{"attn_scale": 0.0884, "final_lr_fraction": 0.0, "steps": 3731}
Each number is 128 + 32 x the weight over the matrix's rms, rounded and kept within 0 to 255. Layers, rows and columns count from 0. Numbers have three digits each.

# layer 7 MLP down (transposed), 1728x640, rms 0.0347, rows 1042-1113, columns 448-511
112092157093078108146193171202153093149111092151171117157064089122083157123030166066121149178092062146160128204137101113112128108070120133121173145155120087142118120099171174102145153164160123
152234087153160150142079103138144080107181136123143095147174092194178106116129143122126149113100151141094156125142113109112131067108096083156057120103131132122111135117170086098123115140140146
138099119106132157146100173121073161145096064100196146169116159119169125144133208101117181120136117101136097157143147150054135105096099124169124161089084107150142142111088124134101141158108137
119171107184108120156027118096104174130148129142150104168146186115148106129121104087122147124104169157107106148106145084134141183120119103153120111175223164152112103177089157142081112160083183
094096107136167143107039119144088141132087140094079159105115158143104151063130125097137120149143119130138149106159128150113104124103100098127142125137137103171125108134098115127123146110160133
164146131145144120179131139154116130137142095105120135162191111134093123090150083134111128153161123090142143117144135129166109097116138108170104115113172167138115138065126118183093133118131138
109173106124175148134077182090126156115160099120159130159142171127163139206077131053120151104124192151112107175144118124105179125131110100084078104213137108109110179209091098117210169184104139
093113097143126145114123114163141105140154162127140139134137119128119134122116131071137090107140140109141158104164168091116113185159117098162129071103146140155114078124105105134144151117158104
199130184185096100122064099123080128140077070182115073151124153136153124073083147137127116194135152116092098182143132107122147146097141145084129133131097096094121091100139146136086091150146147
149136143146131161129158093147111131169131106131101100074162224111168158157105101151135121101131082169125128175175142095157103101161181105145135068131100099075138127118148097100123129152121137
148148110098174138149123127128164175173104203114161146113185152118112079101121087134138115103071132099110121092170147109141127075090170137131132112134153099101159169184117102136192103115133119
130112134137072155163137115114068140110119148157111181184090134073151100119177110220108148124144075106176117151070114127166101167105226101164069095131150113209130116127140084130105092092179146
146152143139144167169067174183127092131179170129146109075127174161103157102141152137131075151128122118153129137155151164069152145091084095073087132111126161143130148173131140177136147161084143
157138131124160145110153172142179158147115159099116142194107159086143130114146090149095145140112111115136102112125130142096119103123102156114152115124144123159085111119078083116175078154135119
154145128111177122161138077139130124091172235099161122155112096130184097137155075082084106079098129135162149138148085146074102093166128181088124192125102199109132159116113112129156209140110103
149087078139113149116118110121103127136150136139176123122120141128103134134129153140102136152084138092202184123138166115130126111064118112169097145175136105118102141156136089094082162083215126
068193137124136129096142136110149136133104149122158117142195101111126126121161121151141126166164145157143148112104130141123146195127109174175136128080206144129129129165102115121154105087105146
065133144161121081136113172154169099124134107165117123117071136156125082160105118130121117192094154163142120097117131133185113075096162139150151064168099099128079129078184127134092120106104140
140170082120113108150123128112128201159139168104136181159081114133122074105107100200134174096173159089123120128122109133132124124148117151090100138145182153149102179141179131137106161086136107
178116108166193080118152107133160118136159119135122110128169133182125120126100049143080101117157135164137151161120129223115110084179165165108141113100138105174107130094138107119179139158229100
116136108103116156154130107136169141128130117169132149157175164102070139103161136108123190169103109085093098095155173168127166199144110173146143083114103124167129151118037150102091144160140153
111133103192120145125105129136148136132094187122154155123092157133143092181105165098155070146131114137070165118152153108156136115134099120127114178114125134098176215138094130107088094164145099
157212182093136042150178128156145129154084120113135118153131135095170156177168123204140091162163163162169204125142107134141118090104130086177104150122128120131156191184139170116120153101052104
157159110073062147139133133116113103183094095120151166178173098116112152133156165082054130138029128073135075074101185095127135114149168156149214149168117132124046119126119105094156130136140157
117156092165162092118134119133087123112144132133124153119158107101147174162129096140113160172079140115143144136160134091130078108101090062139123165107098129142093066143120143147117114153135139
152158156131110154146141142081116111099117193180133128131138100113069124104138096104132076205163123156185080131151172132146156068141118073085153162096094157135131158115098117139107155140071162
132175156166151134148051173162098120089199074087102096144128120184122111127083112143100107110124134146139157101095086124135171130164153069136182090110123129116150075108018137111154184086178114
111148144102134091097134149126152134113127096168121113144081090168189120127112128125089140123151125148100107132121084084167151089126127136119131135125129112129057127110123184101108132137131135
095141131134111167134173128217121138181106144078086174124141125158073155112182073124120116145144119140121110145171117140148188155141125086155096137122130102088127136166175133135136129137119131
072128142106104137081153127130122096141083150165092098102153173151085097114110093127105136079111170165112080119094113098152151131180064118110178128149118127140161126147092135123121169106179133
175102115187104057154174117108185087189102132107121115145128132140085109093140128141144102098163142179139139157155128108125148079151116120101176136150121124146149125094169146115099117151092084
086178122188110109141151141173120114148137146150107130128132082094070134101127113149120109095146146130106106171128140126120162153147143087055214145057087166107186132118098163122104109105089135
055175190114131116179145083163151206149129107110175127114134100163110130103093145084130183135124117131129081062147105122151093142172113074121080183162170110123150093165090096119166129068111117
169112124170181164085116079116185126161172155162111217163141102153156126083122120153118145101225127117143140073169147089119128097202201166116123105160092157128203138124089142082083149179112104
159144091162086133115164145091124147146129098114173131194123122173116110168160106168083156185126071146091103137150058139119206104102124136126096119123119154113150120125127138152145094131105165
136109130123122155137196170105145177122156120155121150176140101149203108146110115107179124192114091134075158112118116077128106123199161181177129125146151124089114157174128106090133116171168111
184096124151074089174151186073132114057139241142105141154153184115158103153168125068123090092132128028159127097137080105161122082148131149079125141134125173121119111093089158121153116132156111
111139168104092114111148135105149150138129126081150133126160172129141088073060106133173121086162099168147157129110105094152120122113095079188121136127053146117154119138119128076148153131098086
150178068111159139123133073123102142105149082168175142147152106156185124127137128135157133112072106064104118095058151182109149191123228055087173164130178107172133148104142094121114172129109124
129151122144134134138121033077121077089151113145130126131121133139128074160107159128140146091158135127167190121147152116166159083074109111200173114108148099121115112107096213109130090148090083
216166088136134170110171168140156095160123097094183182156141124127124125103209142122108118105192110125144125125071068191170128135150188143144123133192156142121103164100143081148161054157138175
133067100177143141130077134108133179158099095154120175171116078073115130144121159087083121149128103111086126107081159126071130103125096201162083123081126121115100078136186091126164148092153053
066131119157141127134143145098143130100165177161149146154145116129108093172166155155124112142183112118126206117143156122135101084162133108123152132129090104094162135128113111047165191140128086
135133129111086096181185110049081106098141100150074133133117072067171158170125119108156082144101125093159095102106151089103142112113057119145098167113134144135162147131119137143101197143152084
157116120123108173156141161109102174155113148140119128133154097098125114203137139089125143121140121135116129146158131144165115134078040083075087179126083107135060194147169145112137104154198128
116120162081145131108167101185134116170146129145156086116111065124151155141093181144114156089149154126090098145149152101203097099151098091124105116125125144072158153116124110134152111158122113
162077122159166188117142123158110153166120170070173098110144110195144042065104175177184172186070188122135119109165200160164082177134173172057147090103165114088139144148184139101121128118135039
053138149136063101151104159128125103121117122125051065074137090064189102092104143083151156143131093107149123127193126107106094139114170130131105103162100100173145129132123119131083108102143106
135140136116180130172144125099111114153101178103083160060162128141107135172147181088102146074089123091136128167169099134143111108148121118068125173136120135212108131122156086110119177118152152
168156105153137131109071113203186101086147089136196169082180158122135105144121200107165096179075111114109124116140131150164121164168152159147188107101108121134105097118113119162155109116178082
145163137080112180183083106147183105145159112106075168142114147154086130060134199167093120162111107048153113134116095109147102174152130103184155096128091143117134210119176139121100157122097131
075141161143150141092107128123104131153115093078124125086190122120145116115100120128186132070134152149159110124110120079085078098168131128066150113096086114166108181159118148089133099168079091
107137150099157114161100160148141104096153135145173132106151125176112101131139153127092126128120099074121080175148140161127121146152157115160106161118185156128159119176155188127146057159201193
099146103051173102127115159094193115112126146102169128130166149158159132088192137112126095181135154088122130155128160089137156133118154126117122115125131146116122160134102073093107113143130164
106108117094199174072091172156146137063124093094125091122123122150120111132135182102109115114150117087183104099109132131075124169080145147151141123111139099148107132131136102127139077191101106
111156190143113163147114095134135178077129178184116110128138131144098119143114170096108199150126053173086147126113091170072163123134086121095151129167089108085127057084197104092066147126107132
148116122145119116112129168117219111147120124074121113174140121142094145125204113127132130140086129178106124058144143114089085095186121120156110129136138099136097119119138065119111145169177081
096138155089139103119126151092089120138057060148141132101134137093128103110107141131095126133082138136137096149122162150124126124157154221143122084146109126105129094176137145160179176175166122
136123189106141109166087131138095111171167113106120129077093129108111162169165130163191139169061064056186162118047158111152105125139125072100138085137104135124140133162146077162158077157051136
094166128159109111056103150161093107129103135162160133139102117162135133156114129113119153116158099087109192149173115143128163088117131118131152104156123091118129181137119140102164191124104138
091154081135114065185116139170171122068102150188209173140139160169114137141085154124137160125173135151081158153085093134146083116154125076179108129092144093124083128066069129103119149039070126
153106112145160054149171091107121146060124100093146155108172144075126191104160096120072093221183083125099118077116159128096193143122150179193175108105113143066125145132103109090098118150137102
096070116084123112165104074105145090179137146098104067143142149115098113138142204097140104119166143149127200122092134117181085106159135124117113081074104103074150109167140153167125118148135154
129105069143107168061126152153150103158141083107170126128136162154159147160097151132141179180195127120144104112087194156137114145147117161137140098141149121159138137130098141131083148135148103
110114087147130095145159116082096209134150125149161091172173085142091115135104175141085136148150084143127164088148173046104140121119073073142082135131125098109130101166177153167072110115145096
157141132153139118153114104144154115104137132155096168107108160091146152090079171103143102119142177113136124082074165030139113167103170166120115228166189092094138126099109177137120129104170159
122082059073102117151125129124096134089177148105112083137102199152143088200187113111151110087152139144167105139115144190144124127061131181124095167145125159147109102158110085185114076181181116
125151134161129129139124163164133078132197124146075137154061141067124151117039144127158114104145184129177147128110154207125095042188090132059152128178137145164075135137142133101156178104124138
149128109121087117160148096122155035155119129138125187143133157072077165146093102098156051108105114108146129156099124162177059069175104093135130198188076094147173102132123155095077115151139113
122150080092103143135090142142079173104134095121090116108141109130126193167116118106158129110108088164193142139115066145094089099135190131133117091105130176113109134094154154144086157109105132
184113166155075191146112146187129122094086054181097113104148105000117173164156164127123069110231148167161163091139117137124062151153062104066102143148138146146181129111181184079111131119087037
140117129145132124090163138069171157076150091147116099123168158066102161111118137140109079191100162203106100092106127113148138184117136110116082112098153137136087139136091114142132118084189160
# layer 7 MLP gate, 1728x640, rms 0.0394, rows 1043-1113, columns 448-511
122131120157118110162101115114142145110148117122123113139149167120133132022143180096187144096138171119104151158113172099115126168162087135115130151133117131138135163113117095087150105139059054
141105115122084187162167143097164141093142116125080099129124111041144147109126185082130122129125131118139169136121091121121154146138087139083136163192173133083120121127066168111107108113177171
157134123092079068194108194124131108167089112146121161109140159079169122145129176140124091138175140144126164139102155198139114122078186135136090124147220158146127095129133117092142084185090081
102129105104075102111082097105139154102126097174153133141127118071116142106105079129030106161132119144120130156097122128115185119151112160129122123131099135116093133135145143096154133118106112
092140121079104158146169126118142096164117084076139099150118145087114158104122082151141096142090056145124174080116129146119134140114205137112131141120168131112112106136081141153137096139131102
145119053082084065115174104182180095120101186128156156120144158110146130109115135052112104112152115111177165157093162114168162113111111114175132122082114127167101110111083112074133058136138107
189139113165102103189108100143119134171115144111098111114142110140150079115127196156152129107166053119097127081112109136125128125154183141146176111046140117091159188094150124196119150147146153
136076128133131150129071115120134100110096102145055151135144063134082216147062077129076059120141144134098116096067158168167174113201124150101142132115130155115112128108158069104141126143167107
176095108143179166212072098129098103156151165084113162115138093143119127099143055114158111103133146134103156113101171140131074159157040188151213163127132125133135172180128127120128202142140135
131121083159091127119127143154153085093162106109123137151129075135156170159141170125150139140118162166107106131115074189109167165225093182112073156104125115186150099086149153132140144149124153
122101111112104132082177068144126124032150135139128144179088169143114125122187140079118127130167173074126108138126078178207116113153070118145095148104137143113072154157135178144100117230120179
140180175167064252112152164154150158114151077098093060120144079144092101113180142094183114092113142151146127137124132148209115145137137131082153113173136076138098114088118149078134106095158179
117129068126140090130081127163124145152182152147170124114105109138147086116172170131072072082126131152149138149172126135193139162116125150104108124131146131113072113114118166122078174180145137
131099176120149118136137136132165185189106074131087163158135089115148123086130101096062054098165143139095118175153158183112166088165129164120132138175143180105142137179126116135136100148078138
109126110169147138136106152163116127102153061144139179148115150161142144136123123098078081136179093152097117189111125122150095174150130110156134182105142111092110195122176126100140110174154172
102151098151133148147125135137135126137109113111172060108139100109096120112102090204110159116185138131116194091105100170145157145121124125146080186131090119132101149130099145068110128065136104
103166107189111151096108156153109123088179093098137169143100131121116102148102144166154131162120109113152095149127129128128186111124043114138174061101079158187155146139138117143117069133123098
153142046153108082154159194118134133045107153148148116137113094138123139141155154114097111150168153128140184082137150124117212115140115133134132177135121170131146153152148145110197114158094126
100142138107163080118128142128086076123151158131078154185121181124152126063099104163094166152180168111147163091126108106141163079166142071165161123092194157105095167091118135131103157156144144
084111140102131126089184123144200130181131087094137134143163092075110150125142081137121112156165120135119115183132112109120123101104085188170172116131094098137153173107124117111078124125179037
116148154042134157158174133097073178114143147128133135107138076163126126086100122092157153097120105078147100159193150170145149115100140138173127085177100144162121082089155101148114117132099122
162155134102122174104099120116093107132119120112115104078191153181108085115135161138132108112099172229066201159106080102146107151094101116109116124157138090129124189138109120074162154103156125
122185104077165101158130140103150150123141126122102080113105125156150098167104110115125101150180101113102115152160099132155117092135152128110108108134161131118132173113133121081066135157157182
095118166105071121130181148120154149123131159148162209118126126124093149068159120130167138122107114110124164175134162078094121158106125128101158173148183136083109109106114110191120156124156096
144153125110150107162091171165090126146083123119086146144094095161064107068143123129157126154111053202135140133187145142126116071118082130093068118111095127133116136084103129147122086143124108
091107144134148095162183084158142148197142224109110089090163165100152100111089074144160156123121182071128109123130205122129136149143082128191143128106121114107117134182158108131097140120154164
136107086143124147102108190156167083126157134185136165171119135083100039138075121111154144121080142156191128168074146154072197122110127128119137159156124139130128112158116120099082139129102173
048166132171149128137113142173131124157122148085085076133144060057055162135141115137157145112115148120131121153127099116142120158097051070102118086128150109139147116151151123079149109183142146
079123106140154140113130146190124131150199134113095120136153111121083133147124142106100174108138149154118166126148140133170064098160157093123164152130148080113147101157107112129129135097125131
146100117121113171102103133097062144097183145123109126125185105083195160152053203110144152213118139104093114145072094093115070119116130144138099103064168116115106118144122155134157112102135162
069104146137133128101154168088077135116116101096125099096181108170178131094126072112132135106140123128125153145149128106172096084091131096104156138119120152115146116093103142113182074108076143
126139159128186168127160101169141095126137177155131182171066123081071174119074081184162171073094198100102192132134125131151151142168167118111125098106135118111116171045133187139073105103084190
122148109166199121109093147091133139157083184172137085105118081086137099147074136142084200172159097088072108077092170169118177128148126164168153116106170157123107201094175111106110051181105095
107118146053120144171097132126089128156215123137091198121071122134063149124203101138148114103079152114085113112127136133072122155099182159094119181114118059182055168144110111135125171154132121
115107106115130117115179118148056062166139163149132112180148090116110113101128134140097081118084123166135115123135085134164200109082113086157165119148147096140100171117162163115123113094086142
200118079120091096145163078166128107136181175193162130081100128118108137099113121085107089123107165114121119102122159164108133144122167138145159119136061103142104109154142149111129115126140076
154124155106113171147119129132107059117143208100177123177113206165111150185162154085109112121148127117121114126106100108098159157134144119135116173118116115127027190068106128136056158169167172
126087157109136162121079133156056084160122145143169078174164131086055123152034129141138092149149154154117168137056108179139149137144102178118071102145108113139100123158126134126083120150152073
113136122155140129161156189192097114133148112102155152088188094129107133087141128105096104165127127123110079183149124153194184128133107129119134113145132175139117152174115165118074090137126096
088124101168096118127129130113120078160173170161158121083103105171155104067126117158105112105206111107063188094161122173137083145119152149150165156137111115104220183113167142116219132144091136
140158057173136080144073158113151121141136213173137104115141107161136152057085139133061161156059121113127140123082119099149101097110074161136115130101167183135111170148142128168160139097206101
140170112112153130135182108144053158165177184164149076108142141132154140132091101091125149140130158062105156139135171182187089097113093138084182111160152158172120103115080168096143142167154096
071075166162117184093023093092178159124080152109097091117139159165109156085117104111119149136122143141124110162116068144172103124147115179119164062099177100146100133089123134114140110072157140
153189081072186144133147101137145168107138068133105074167147105126102140183119118122143157150122065139109126095157079097134096036127153147102069093081114097098039068181036126138093075135162092
079176140135157095125133176146199133110141110167143165112118098131076116100141097099142138125136132155122117141120103173122187131097099106199080143140107091076128183120132088098109115115113123
115066089093161129102061162152152140098169184100138132068111097130139130123102081112130096175131196203129138084108156154142175103137097140123126131129075066137123179056149058158136090139118102
157080175105114190104115090188072096152150110085138138128126096140153143163064155149171077147013092114115102153136153132086133117204125123137149108067103135104152142096118112148137097174172126
074101131132169110117117150160115099182164163151161104097101177093119090106117131088154161116133108109157156083146155135175142136126134106111095133125153117165132157141141142112131075068128131
117201117085121071147125151108085176122151140171152051187125112147133103109084098166140153098190111083103141145174105183086113082083113130096113107114101082110098100152013108092095087161136139
082104042193059169213129156087126092098214163144113081091138096135129089077124148164176156120090164163102162116135123173125176156132123161164056148141172125133139112075097147110132103153116151
079110148143164152068067160188113122131143141079164118039192166171137095107148160081137124060111086176135126136110063120095120104170150092152154083163085139120123075114113112100085065095126178
122145162080126142150158117131131112106109164092156117160143171115087081085095246069094172153132182102135141114116162137146122165151109144159109113146083136126104079064202109120156099092179088
143060120179101117068067118168168089123089118069114128083135132126124162144128099088088096077155127128154184134129125127082117094155086129101139154112111147100111098109139146140184159128149125
183069170140195107108128157139198103101158139167106155145144088152076139119123174095108109157164175160168142145105144129110137197066195083109180078150132130081143064093126109131116120197094078
082188158065147118135099135159085125176140165085119146127136100114036092160169126151142103109066125113114155189130138128004085151156116102066078090108122139145074150126160095143120095149146170
080121110196147172183072163157148125134138138151169128139152117122164131154117073149140116113164072131138169080089166168146126100155068146213107120073108150083125101104108095103158112133112080
189179108103148088153140115125078129114151137070097171133135117174150133136144121047119127132161101127139159081172165122157175139093060074121184117091094089159167128111166108132161108109049123
070089117118176127153131125134112180130168127122096102126154115132129125139076073138161148099143064110153107138116087178107106144148099111155132110150141095152119156080128141105121081190127104
119172145119106123125124126121117165192157172129089095159102126132143134115099144066131124127151129091156166159144110130151165108155157087163157120145113118107136178079092136075139144090112151
144148091116140115160180123118142146111144166110189146135134157101166135120102167125170161118133118144098179111198152187124173079059151115145170153092118118107072096072186132110120070145109113
072131142110139130142128062194190163123095131171120103125176085096136130175138106176099074097106122092140112160138166117135120114143115092116132105095188125133109167145123122132149153108099138
131134164118088091129176159209068108131144169152111166126111192131184085155167115140150132155042119126148156180111112113116135153137153049118054073154111098121115161168113175134124133112124161
086117123177136104182174170122135097125142168193112112161153086122092136127128149112084096072110114148119078126131114111138117177109123153098136120107062051134059163130101104108174161156057125
117219127068127161170139177139118073139173197168077143106166156113162143126133122096123079157129181088109137122139091114127182123139166154145127116118116116124131156106108155129107081171098143
142119124125116140130160086148203065167147139148092108129157093127118112156103094124153096099122146160078108091122114133162121122136082109156115122109115127153138151108115158129124079147058140
146110156091094146104098131184132164073186151130133144149114104118163176123124138154153118117095207120139147096044107122086139169138116171135130179068106178173065112158141133148113057180074151
145148116089061114103102136121109107080123186183175125174153154134163113099113196055105143109114069080084163141119118138144133119099106137114118100088090103091126179095105142145092095124134099
127092167107119102146165133085149062160144130103117165072192117129153103098090106153106078084163164172141143121076125147122116084189111068113128185152201112142175087148095094088140074119119118
173144130123097075124139164123139100157125119158139146099091146139154121122127168107126109172221092147151179165144124087167114150130112158137171072177118128123142138139140107154162076089166149
102128135079162145115125131135062131153122106126155149100117173135177062139136120182218187122142116165057163151085073126154150147078089156164126052091186150171073150115126155082126134084137094
146148073085092100159161098069116102141156127109125139111166077105103144054110177111099183134120159120100166127147111109102118137148082103091101094128059147080113160140129133115127177118062146
# layer 7 MLP up, 1728x640, rms 0.0404, rows 1043-1113, columns 448-511
080111077138106127089167147157125140134131140134121118093148104083103187161139143070135102098117150120157142121109129123127183041129097138145085176142130123055148135101136121133099130179123161
169100103120125149102084114110073210142160113142151090115130139154153106192140095105216103138174131092092138086126091139136138162148153112098071153102145129180156151118147139112120119108048117
156193166086091157149130082128150107158166128136086136139117104116123116178135132144138157095150118183118117148115064162079113174188113176119118086125154122120089114127152142095168124131087149
147121118101147129139169144131187124085145136088170134111167135132129122115131133090093120103107139078164115077141138084101137124143177193091119133152142145061168096132069132119110093143122152
140128104133119156087224114114124081095102164105141130088090079142096111129137080187165116140124118126108125099164103117145165161141141144153148144170116116142127093118135131084127141125077142
089091138103113123105143075098136135183099130115056172081135150040115093106176140140112166140142083117164113150113118105087140115139120127132111129062177093152136090141098126164175156084109155
147068187163083135122161138134129165096136096157119121085165149162135062158148117154131185076131110139119105136073129140099204121154122095154138071071219123101180157121189113096177197143165171
150147101123098085148134118134104115148129153135133120108175114116133126152133106085138078132116069105140175158138071116144045114106126071141087152132180091126138140160188232140149065120097144
124054114188159158136150158149099130141124172128118073115150147058151135099124102127158151099126149161082051208101132115133134154126107145184153120070095092125146078147119183162109072127104146
134081108173212173151078108142128141106158120149026096155071115186096148173116120129166144161118216159108082139164115128090134118135152204104133178113138051209142160147134172140159129125152188
177077095148066165140122156075084143115163136167187116172120189088079095108151178166113187194126154125163157146061168123137136118086053110140109121112103136117127106087135172120138092132176133
119074131139079144165131131116137102074108146196152136141113169172173085153136093150171181164203192074125171158186095134135128107106159110124104151176138109116161128178143104131124133162092106
088073175173161143054083106114114161138125145083156064082081120148171171102110104107175070090180124113195141089093112186091158090172094097184121113151145128131149122121119117136135129117197156
136130133219147129173133146093131123078165148158039089149131203162134198080113168088125196178165144126171129053091136134075135113175077154144070119172061160133112172083112121101126138130107066
113119236117159137098146130142131139147074120199122126103128112108114121122144138143111171076162131140137115152146101106080088130143152088104176093102150144082109083103139155116158076138138126
141140119105128135112158077131100103159134169164174145100092153104092137201062170113154107143097133152127151140091112102138097139218148141074144076136155150129074123179091136133103102106155075
102072130133113159191134140155175074135129112140090137127155067144121105076054145094168150152048108139109110087149097135123101155102213122141117172128098082092129114105094106156069095138101101
113102220145175177123180092124099137182091126118116097105132126112162111159129112132132085112170171119146082080106168119177139136091131133157099115114136134179105104156102133111135105126086136
060165159092128143105156152146143129093146075138132148102117096081124110146130153091208154107094138151127130183119129121143125122113066080125069151075071084133127160064116154074152148102130097
119163054158188114103166108122092113144164157144130136153149116160142153143093086167182072149102189146118105080162159175109092138114123164127124133162129040170072104158155154194068167128172131
153164135087123084144125108137080078115104125134142139133116175174111228069145138112095152148146126130154087121121084138105132178110119133156127151153173147135144129111126134134143170140160141
135153180133164173093144117150126146179108149153092167116145114110145082136144108098130096122186106091117168111134111085111092158120148077120150105108207104146095134185127227157123114115105139
152173091095080156206219116103166103157127127114131145147195109162107121143161123105071050143128102140079124102201121102057114121098170144140175163164123079068133105171110165135134150117136132
135095144141132162100137152149156116169119131041176137157056117142051074123213169101164141076176135173144121158119125136121137176156135098075117112106154088113118151139142100112131142159153118
114178129128107133140083081167161111118192220065116136100083126109109170138149146097127083111138169091095143113085126136173106095096091096166099155174091123162159135157138155081122097095108103
117127172088137125147123087083160108131092205124074098155140127085163069127187103103114109095101090156142099125152155118134052100126105176126094108063166173143163098145145139103071112096182083
116099127117110171116150094160053113179141165098114115128148144097089200105121137114198137168139117103192148155105153107157096164184131106136144139099127158178149143112132077069121092158118101
114129098140156131192138140099112102126099120107151074110127080161094123137125120102171130130094164121176158170108125118205138114131106096157111146152126090154146040086143103098141125227139080
163092111101140120131118137125124173164180133097155187130118159116110121084112185146081165173102144120174101103072127096104130198124139155081135137117135189147156120103110126127124118164109128
084147158107152150098116177138073167080152106183153126123151173149140101185129122128104101170082080063116072078112140145132106193111117131162125114091099131161102153124101095151110141074180152
154168119134133121127108089130093147113147125117161079164097122164116159154143133129121139118131121053177149130116147127128128163103143128150104130116157189153135188153166099112125091149095181
131084123174101138050160165115155097104109213132142165167110129119112122126111107121137236122151133113098183081167183110129190168136170150127090073109153099231192121132163103099165171060128139
132127069111087179124114119137136142081122121102156095110114100123146155117134095187181179100141125131151203152113167090037156143069167161118070087111048169145125167104125103152141102096145126
143140210088100169133092128077121116103173131138121158101146137067170134084161088145124181133125186132112146134107155108147103106106139126120067149086091137130125082154148166152188087122133121
145127061071097095126143071085154102159113133128099112143145110160206122106136140131112076119111111104212156122113122134171185120098147121139154171197155126126126104182165139115095136133158120
162129176113161122112140151176175128150184111099104184127121099100126088163138107122106137134062107139110058126131127149091129154120146152191151135105143127148105169105147151083169141176195114
138173118088134108097151101188114065176092132171156164137117147152170198099132119100067122124105192076106091078162082160157087148144156190162119136165101153125103151093119142123140179179160162
139131118131139114105132163125140154091076113150137147043108126195110173138167117145109131181100182169109101100119102119114101078106203143166098179151119153107111143065161158177146153163124089
068102118093120210073079177078088148109128140150120137077123122148096122082154158114067084103134153198131142119102161139125096126170135137102153146090103150095153145146102108128155119136119135
107186098111123133131176092141165095156158130139145119157130140115104089108139043151079095073070151069114138094124145134116141129054140144048179104083121096135130096144135111144151096145172159
141167155099178113178115150149102127178144195173168107125149118105164113109127160134100191185186115143180179158150084136141105060128118149159150108169145172112131126162102147171135125148122152
081121069180095173139134157099134096150089148126107121116046117115138109078159161106159137153166111152137201132137117122141149107111147084171098171143190142187160112166085065131179159099128146
108121139200095150116130142179118093114080100132122151101182167108154191116154176122088173085129142096147173147103114090133135084098073107163132144098121101096112100099131154152132116126090132
060145085140127158076123140160117156138160121133106165126160114101132127193070076095166150110169122125142090083156131083184126129142110088171155117134121094152178142133114142110087200113118093
093127219123186091056104119144111138183110173154147167111080124126123141125200123157087116113074082073086142137183164146209079140142087110116078133105203095151156151130154181198115079196121156
149111129124127133133163158127096193155108080083131065110119150184193126132131111075146099115140051180120141113106134168151107159123106159148120161108167128090122126120119102103104126188112188
148201163114086133156073150139151132105130121118088094141102113118163087083127158126113084089064139134145144112129174122117072107104122180141150102109146122079122161127094123137106144115078141
090143091072110066109126095155140134098140129117135073110130099089113152073102175110145149121139034120154217144134123150163173144069070111205152108191124180139151110104158169152139053102160089
147110129124155070141123157141170146117103182131100165107138062103129141148161096159105134117105148134082108116147111122116102134078179126083138114128120174128108142087222147164192182154140139
160091137071100161089158156122204076151133121120148170049146098113119101152066149141130152188091134152117120100159105116085101129149074142130192135142133123166119135120163175172152128077143136
172104202111150145150117089144164118092102144139109146174117147135149123117086112112103121173130135061104111116149148124142121109146108171139151142127173148190103143098083163123149141091232128
125096083134146117090128138165137155112135116133151134101118067116099170099148085149122123136121090141073121141102120150094160147154081110095171121098148131110160144143102145164091149138085166
129102119117074167136117156135147120131166107155104185139150145136223114156112138163117139093133113082100131155115117149124080117134137114121137093077091115147119092125136138123153125115146131
098162173169128153122173166103116113121138159113111177171161118142135100088117120130153106090115097144110163156124129168146160104155106097138158096122181153115125104143147137138149149124159108
123044066111175165169092153065110179091075146141124131061155148135116192162164123143126143137140183196157140156095128145107054212127087135209158170129147127135170086143185119119086077106136138
152128111186126148099118166146178125097148172153084104099143069098111125159187136128111146160122159171109174167112143090135138169115112135159066140173107111223168146159081145097147125095127122
140167087128075137158166164138197131173156167120144174210113117192138102073112082160119116149183140135090150119154131114150158119116102097109114129145098129104095180123142112140127157139137117
134171157086105143146100163067082129124088113109104050118197158073141108126117119038102136131170105163159156178181134140169080121150133066152095103131193104090146181079125087099193173092087116
117118094134160137143095081133117118120109166163148150154129170130088066120117121161144086138146128119133128104066132151120134096132156137085089146105131107161097132134130134138139128093098100
185171062136154124153113090144059169142097112125152145128135124165075156171110123058131117123183142110125150142107143218137137131143140127049157099110141112079155200144092123217141143090215206
052144112119094076137151074126151132153058113160173125101124143150115137140130128136149086146076075142122126124131158171147131044094170098068108154141165142162146119138185149144168105176130170
125067114116118150114111101187170126082096129110141117144141125126150141102086115127127103110052137118089080167133122153081126124116143158168140123140108116148050133117157134128106107112073094
141124146073134093125141170120142142124126132147103177101131108100098132093164148117092123099126157176130173167155113140158133086113187146121128183152148153084118100133083051100130137132136136
144129148133111124173100129120149112138116107156090170096043193132142182086118081158153113083156227125099142174148092130081203145132167110114097139132140166135098146148083162221118187109186125
148089163111174167117086137138161070143175118136038134154180136188146149125130150178153136117114196127148121054093125104109077087107160097086145097157114119113126059072109161144098091115177157
187129132131141078133197116129136153061117157161127130155156143139163150133083137135172216097123117131170121130112078102101111196114136139121141118113114175104054158154105091158048122136078142
111115137171077123082153128129070164127098103089147115055150161143100127119137117118147217139106121121141122104129110149056077133148086144139186134095236154154140060114094120127149181135157162
170125151105140136142148118141156174097085109113157099147139134164109118056163157163173140136124107152131088094134128107126166173063106109161115123092106120097115183104042125171138101141110136
154143091083086144085096067134066111130138132133125116097136153146162101126190119200105130188149093104135129132155222119170118088115079103077102151179116129139103052174140123118120109156155090
151114146104166153115054145141091172074058108161141158096159102103168153146129108159142148120147131075151133083088099111131113110107180109058115093150155192163088108087141147107133088077075106
103138088122098080123124103130167144125132154117181130151112102086112194084149139139125099101156133141142165157139156122131133118078086135169111187104096094135090162142113128153171132132148094